config.yaml
num_attention_heads: 3
num_key_value_heads: 1
head_dim: 64
vocab_size: 819
qk_norm: false
bias: "all"
init_std_qkv: 0.0283
weight_decay: 0.15
warmup_steps: 558
Each number is 50 + 12 x the weight over its row's rms, rounded and kept within 0 to 99. Layers, rows and columns count from 0. The size before them is the row's rms in percent of the matrix's.

# down: layer 10 MLP down (transposed), 896x224, rms 0.0864, rows 531-545, columns 0-111
# up: layer 10 MLP up, 896x224, rms 0.0893, rows 532-545, columns 0-111
down531 095:52 53 58 48 39 35 50 83 68 63 70 59 40 50 37 55 44 52 38 53 45 44 56 28 65 60 61 28 44 75 53 41 32 38 44 50 40 51 54 85 39 37 33 53 34 45 55 56 58 52 49 64 52 74 54 54 51 59 38 43 46 50 53 79 61 61 32 55 56 59 48 28 59 36 50 55 60 32 58 33 38 50 59 60 51 48 41 53 54 40 57 76 59 23 46 44 59 51 34 44 61 53 61 42 14 63 47 39 44 45 47 43
up532 091:42 31 47 59 67 43 47 50 41 49 56 64 57 37 44 65 51 44 38 35 40 68 35 57 60 37 63 27 37 84 52 47 41 43 55 48 52 47 36 47 71 54 34 49 48 55 60 49 37 48 61 52 46 69 44 56 55 64 60 52 46 58 78 43 56 35 57 46 58 41 55 41 45 46 43 63 84 70 62 32 53 54 57 24 43 57 62 50 61 39 57 47 46 39 46 51 73 45 44 39 53 51 37 47 44 61 43 49 57 32 55 56
down532 095:49 36 62 41 27 31 47 62 57 52 60 34 50 46 59 37 26 46 47 68 69 47 47 47 45 40 49 82 47 44 37 50 37 63 30 43 58 50 62 49 67 76 52 65 52 45 50 48 42 51 44 52 28 44 56 49 51 43 59 58 42 63 38 63 63 35 52 20 73 56 58 28 45 34 44 48 53 73 40 40 61 59 25 42 56 50 56 65 56 56 50 56 53 44 35 59 64 39 45 63 42 58 51 72 35 52 54 49 62 59 43 49
up533 095:57 37 54 58 67 58 45 28 27 30 74 45 20 63 58 58 43 42 39 58 44 54 39 48 53 47 55 57 56 40 48 62 39 59 49 49 31 65 60 42 49 60 53 53 47 32 42 56 35 63 49 52 48 61 46 46 46 31 53 65 52 46 47 31 35 34 64 50 44 44 56 22 75 45 42 53 68 56 50 50 49 56 60 70 57 79 40 39 34 49 52 45 67 50 91 69 48 34 71 64 51 50 50 49 44 49 42 44 49 52 51 60
down533 090:41 48 62 57 48 49 46 59 57 45 42 48 66 42 52 53 56 57 28 58 56 55 51 34 64 50 49 70 35 46 51 63 65 50 69 67 75 42 56 42 75 63 31 48 60 52 49 38 40 60 37 49 33 51 48 41 51 35 55 32 69 50 47 39 44 67 49 41 49 66 37 37 39 56 63 38 53 45 40 27 60 53 45 75 36 41 48 56 56 27 71 52 41 51 44 55 60 50 46 32 58 55 45 64 58 60 37 47 73 66 44 44
up534 100:52 43 55 40 58 35 46 42 38 60 64 81 40 39 64 50 60 22 63 47 49 47 51 50 52 51 47 49 57 46 58 40 52 39 41 52 48 41 62 65 40 68 71 43 36 62 42 51 34 38 49 56 46 51 46 43 50 45 55 34 32 55 56 51 51 43 49 54 63 60 57 49 81 50 63 72 77 56 49 43 53 45 46 38 41 66 45 60 40 56 39 37 58 23 52 46 41 79 27 65 38 50 56 52 41 58 33 46 30 45 65 52
down534 104:53 52 42 52 34 44 40 52 73 39 37 46 34 56 51 61 47 50 45 39 56 73 33 86 46 43 49 43 58 57 45 40 46 57 68 65 52 60 56 47 43 42 55 47 21 61 49 54 63 31 42 64 58 44 48 51 47 40 60 57 41 25 55 60 69 24 40 51 51 57 54 49 36 22 34 49 45 51 56 30 37 42 66 45 34 56 52 57 78 39 47 30 59 41 48 52 49 48 40 22 32 55 47 59 62 53 36 51 56 54 66 41
up535 098:56 45 55 65 33 48 44 37 39 58 48 48 42 57 45 38 54 51 47 26 47 64 40 50 45 72 55 72 45 72 54 36 47 33 40 40 70 63 68 55 53 48 62 48 62 58 59 57 54 42 75 74 48 47 08 35 46 47 75 55 29 37 54 43 59 42 50 53 42 75 60 43 48 28 37 93 52 42 53 30 70 65 43 20 50 52 58 73 59 45 41 63 48 41 41 35 35 62 43 60 74 73 54 62 64 57 38 40 32 51 63 51
down535 092:53 63 52 58 45 34 72 53 35 54 53 64 51 46 52 73 45 48 35 49 51 53 57 42 60 60 25 57 57 34 59 44 37 42 44 65 58 44 62 32 67 64 56 56 55 56 55 73 36 40 36 49 68 52 49 45 44 41 49 69 47 44 32 47 46 54 44 48 37 59 63 60 48 50 58 52 16 51 60 50 72 65 54 53 34 65 58 55 61 49 45 35 12 62 60 63 59 42 46 28 58 54 54 23 54 87 56 66 45 60 23 42
up536 088:65 53 54 57 78 40 34 75 53 43 35 49 55 47 47 39 57 30 66 77 49 52 40 56 35 61 46 48 44 32 47 47 37 53 62 39 21 36 46 35 50 20 47 40 48 53 55 46 58 45 43 36 45 44 47 50 65 67 55 38 70 42 69 58 35 50 60 34 55 57 44 47 70 44 56 47 38 70 58 50 53 46 35 48 36 40 54 31 60 54 61 48 45 60 48 10 59 85 51 47 77 54 57 36 46 48 40 52 41 36 62 56
down536 080:38 40 53 51 65 48 62 48 60 55 47 44 44 40 72 67 45 64 53 43 50 29 73 38 48 42 33 75 53 51 61 52 56 42 62 34 51 41 49 65 46 75 84 43 32 49 50 37 55 49 44 49 77 50 43 56 51 53 62 55 30 63 30 34 44 37 15 61 47 60 62 29 59 40 53 53 56 30 53 43 45 51 64 61 46 44 62 38 30 56 47 58 62 58 67 57 30 44 33 47 54 44 46 66 61 42 53 36 42 44 65 62
up537 093:65 53 31 77 53 47 36 48 39 41 49 54 72 54 67 62 50 45 43 63 29 37 49 51 75 50 50 34 50 44 61 42 60 56 56 67 34 64 49 51 69 37 75 39 41 45 57 57 31 70 34 47 35 33 39 37 50 72 44 72 69 49 47 47 38 33 42 19 38 58 54 51 51 54 56 61 52 50 41 33 52 48 69 42 41 62 53 54 55 40 53 40 71 61 44 47 43 54 57 34 73 50 47 36 35 42 55 31 34 59 48 54
down537 090:38 57 16 58 50 35 41 34 67 48 54 56 36 73 53 49 49 50 63 74 41 60 44 30 25 76 58 62 72 52 38 33 28 64 56 54 48 34 56 48 33 62 28 38 52 50 58 48 39 29 73 58 42 63 47 64 42 29 28 51 24 50 64 33 49 57 67 76 56 69 61 44 53 41 40 55 60 37 37 39 38 40 37 65 68 48 54 51 40 62 36 49 44 43 51 53 73 58 54 60 48 35 52 53 42 34 50 62 36 57 49 50
up538 110:41 42 47 49 45 63 45 54 43 61 36 51 57 43 47 57 44 61 30 53 66 44 54 49 46 42 23 44 50 65 51 39 60 63 54 36 56 40 59 57 54 24 43 65 46 00 51 65 43 45 44 59 52 66 46 43 51 67 56 45 60 67 59 44 39 51 59 45 49 62 38 39 61 40 47 69 61 35 41 58 56 54 59 53 61 73 61 51 40 33 47 33 65 39 77 34 48 45 55 59 46 50 52 38 80 60 58 59 40 23 58 45
down538 111:47 49 33 45 58 53 62 52 56 63 48 51 44 49 52 54 59 56 51 45 46 51 60 53 61 47 45 57 49 31 80 46 68 41 43 72 50 38 71 60 35 24 34 60 70 47 55 53 38 32 37 68 31 58 65 75 57 49 49 38 43 51 53 50 53 53 66 39 18 33 46 46 73 46 54 51 64 42 56 50 52 48 53 59 37 55 39 42 32 54 32 38 27 34 58 30 38 63 53 43 64 53 46 52 55 52 76 71 14 69 53 48
up539 104:45 45 60 60 52 51 57 37 22 44 55 78 60 42 47 48 50 47 52 24 42 32 45 55 32 68 51 40 25 53 48 44 33 72 50 39 34 47 53 66 56 51 45 51 33 44 55 68 56 60 43 41 61 47 36 64 43 44 75 60 51 45 59 23 39 57 55 77 50 51 50 26 46 48 54 51 61 53 39 42 40 47 55 48 47 32 63 60 54 61 53 57 49 48 35 51 47 54 47 62 55 56 52 59 61 76 43 71 35 60 41 52
down539 105:78 80 32 41 67 37 47 34 66 69 79 42 37 56 47 37 53 51 66 61 51 58 36 32 61 55 49 46 56 52 58 52 61 38 66 59 24 46 48 55 24 60 67 64 44 38 57 42 39 40 46 46 32 66 38 36 52 53 44 44 25 49 78 76 36 50 51 53 52 72 68 73 57 29 48 56 67 50 56 37 51 52 75 36 38 59 32 55 53 63 61 43 46 54 79 32 50 27 58 52 46 40 57 53 40 53 18 56 46 54 51 39
up540 092:89 62 49 59 68 26 33 60 36 47 59 49 56 44 48 52 72 39 31 78 46 48 62 57 47 58 46 18 28 49 54 63 48 73 45 45 53 64 54 55 50 39 30 43 23 36 47 78 40 62 62 49 54 63 46 39 42 57 49 52 32 39 52 49 54 57 41 65 44 46 45 36 40 55 49 37 51 56 53 29 79 39 65 46 30 30 42 72 67 53 54 54 40 34 48 46 37 47 47 51 68 56 60 77 58 89 42 48 51 30 61 38
down540 087:27 51 44 59 35 71 44 43 42 51 38 38 51 43 57 59 45 67 57 32 48 38 34 56 48 35 56 44 55 48 45 56 31 68 56 60 63 40 48 43 52 33 44 77 49 57 70 33 63 39 50 46 52 49 45 51 56 54 46 32 54 71 44 68 50 42 63 65 56 56 53 38 40 56 62 37 44 58 59 50 43 71 43 62 61 52 53 35 49 46 47 42 55 41 53 45 39 53 51 63 17 56 55 42 55 39 43 72 36 33 44 67
up541 094:78 36 64 49 48 56 58 41 43 38 59 61 58 45 46 64 70 36 26 52 15 62 44 52 30 52 62 35 50 47 55 69 50 40 44 34 50 42 55 52 42 26 52 48 43 60 69 53 47 63 23 51 36 62 51 45 41 40 51 68 62 49 53 53 64 48 59 43 67 46 72 33 72 62 46 39 52 58 66 52 46 45 65 58 52 58 57 47 58 45 67 34 44 27 44 79 35 54 56 53 45 46 55 35 35 50 65 46 47 44 70 52
down541 099:27 47 64 56 31 55 39 49 35 44 47 53 54 67 44 28 51 52 37 44 52 60 68 53 56 54 44 58 46 45 40 58 38 50 65 63 71 61 60 41 44 41 56 49 65 70 52 34 74 56 38 57 34 43 39 55 32 42 55 46 66 38 42 60 69 51 43 57 55 52 47 39 39 51 49 45 55 62 42 57 58 73 43 51 65 81 45 55 49 57 24 66 44 35 57 35 51 42 50 50 52 49 31 43 41 40 53 65 63 59 58 29
up542 105:59 43 56 55 60 53 31 55 45 37 61 65 41 47 41 29 34 59 47 38 41 72 47 61 60 48 45 56 52 35 72 31 44 29 32 49 69 51 53 56 50 60 80 36 46 46 62 65 41 59 67 58 68 40 31 41 47 51 57 74 35 37 54 51 24 60 37 30 49 48 69 37 71 64 49 68 46 50 42 28 53 73 45 50 43 47 40 69 67 56 57 38 77 48 56 56 67 38 59 45 51 51 46 35 62 45 50 46 36 57 36 36
down542 117:59 37 51 31 69 40 28 63 47 50 46 38 50 73 54 62 46 37 30 40 53 66 44 69 64 60 65 50 37 64 50 59 59 57 39 56 56 42 51 22 59 59 57 54 51 44 39 52 77 61 59 45 44 37 35 45 52 47 49 62 43 51 60 75 40 50 61 34 61 33 47 48 44 28 52 24 41 56 35 46 35 51 67 39 61 56 61 57 57 39 51 66 57 40 38 32 73 46 59 53 44 70 52 49 60 58 38 47 43 63 48 52
up543 095:45 42 57 52 41 54 57 40 48 41 55 73 31 58 65 45 63 29 33 47 29 66 42 51 49 68 61 72 61 33 56 50 64 57 61 43 39 65 41 54 35 48 39 39 43 50 42 49 34 50 23 52 56 57 53 40 41 32 46 44 24 65 43 44 59 47 41 46 64 78 51 38 60 45 49 72 52 52 57 50 57 54 54 57 62 47 59 67 56 60 57 38 46 50 56 65 51 65 50 40 37 46 48 35 61 57 54 49 35 41 82 64
down543 091:55 43 53 32 43 53 44 55 60 49 59 34 59 49 50 59 55 52 46 51 54 50 31 49 42 42 36 48 54 51 54 68 43 50 49 72 55 46 64 41 64 65 33 49 46 48 51 51 37 36 50 38 67 55 64 69 25 46 39 45 47 64 41 47 54 71 39 30 50 47 35 69 37 60 58 52 26 55 38 69 36 53 47 57 59 45 38 57 48 73 49 50 14 58 39 52 49 66 41 50 43 50 51 78 42 23 53 00 47 48 40 39
up544 094:47 43 57 55 31 58 56 28 43 58 55 46 38 55 53 71 49 46 48 37 45 41 42 50 60 32 48 62 32 66 48 59 49 48 50 63 55 46 37 29 49 34 36 53 57 46 41 59 36 55 40 34 72 46 37 49 69 76 59 35 68 58 39 48 67 48 50 57 46 68 52 59 47 35 57 75 66 80 56 42 42 61 33 14 52 35 32 52 64 50 38 23 48 45 63 55 29 58 64 49 49 53 45 39 46 59 25 53 61 55 49 52
down544 093:48 52 51 31 61 43 40 37 69 63 70 67 54 49 58 56 62 44 67 55 49 51 46 15 40 64 55 63 57 76 41 13 61 39 34 33 54 54 55 45 55 48 53 60 58 38 24 39 46 39 54 33 52 39 70 40 42 41 57 63 58 52 58 43 56 35 55 34 46 43 61 31 79 44 56 62 53 43 53 63 51 57 60 50 49 43 49 39 46 44 60 40 47 44 63 47 54 37 40 70 38 58 42 55 59 58 60 49 60 44 67 31
up545 100:33 46 48 55 46 51 48 56 44 45 52 64 47 46 45 47 54 44 68 33 69 59 22 62 38 53 28 69 65 45 48 42 33 50 69 39 57 41 55 45 62 48 49 23 34 16 51 77 50 67 27 51 72 47 45 42 33 44 75 43 59 41 45 42 11 49 55 55 55 59 64 51 55 40 49 39 56 30 51 63 51 50 47 27 57 51 59 33 44 57 63 56 54 44 68 61 53 28 50 50 34 56 53 46 74 42 41 55 34 35 61 52
down545 092:43 48 41 51 44 52 35 58 51 70 49 53 60 26 50 31 46 49 53 53 55 55 56 46 51 46 62 51 52 51 40 52 58 41 46 49 58 44 53 48 88 58 39 49 56 27 51 70 65 61 42 66 67 29 52 51 65 39 38 46 44 57 20 50 53 67 36 39 42 38 51 33 52 79 62 25 37 69 56 42 50 59 41 36 34 62 63 57 47 60 55 52 37 45 68 55 44 61 46 39 45 42 41 41 57 48 26 48 58 41 44 37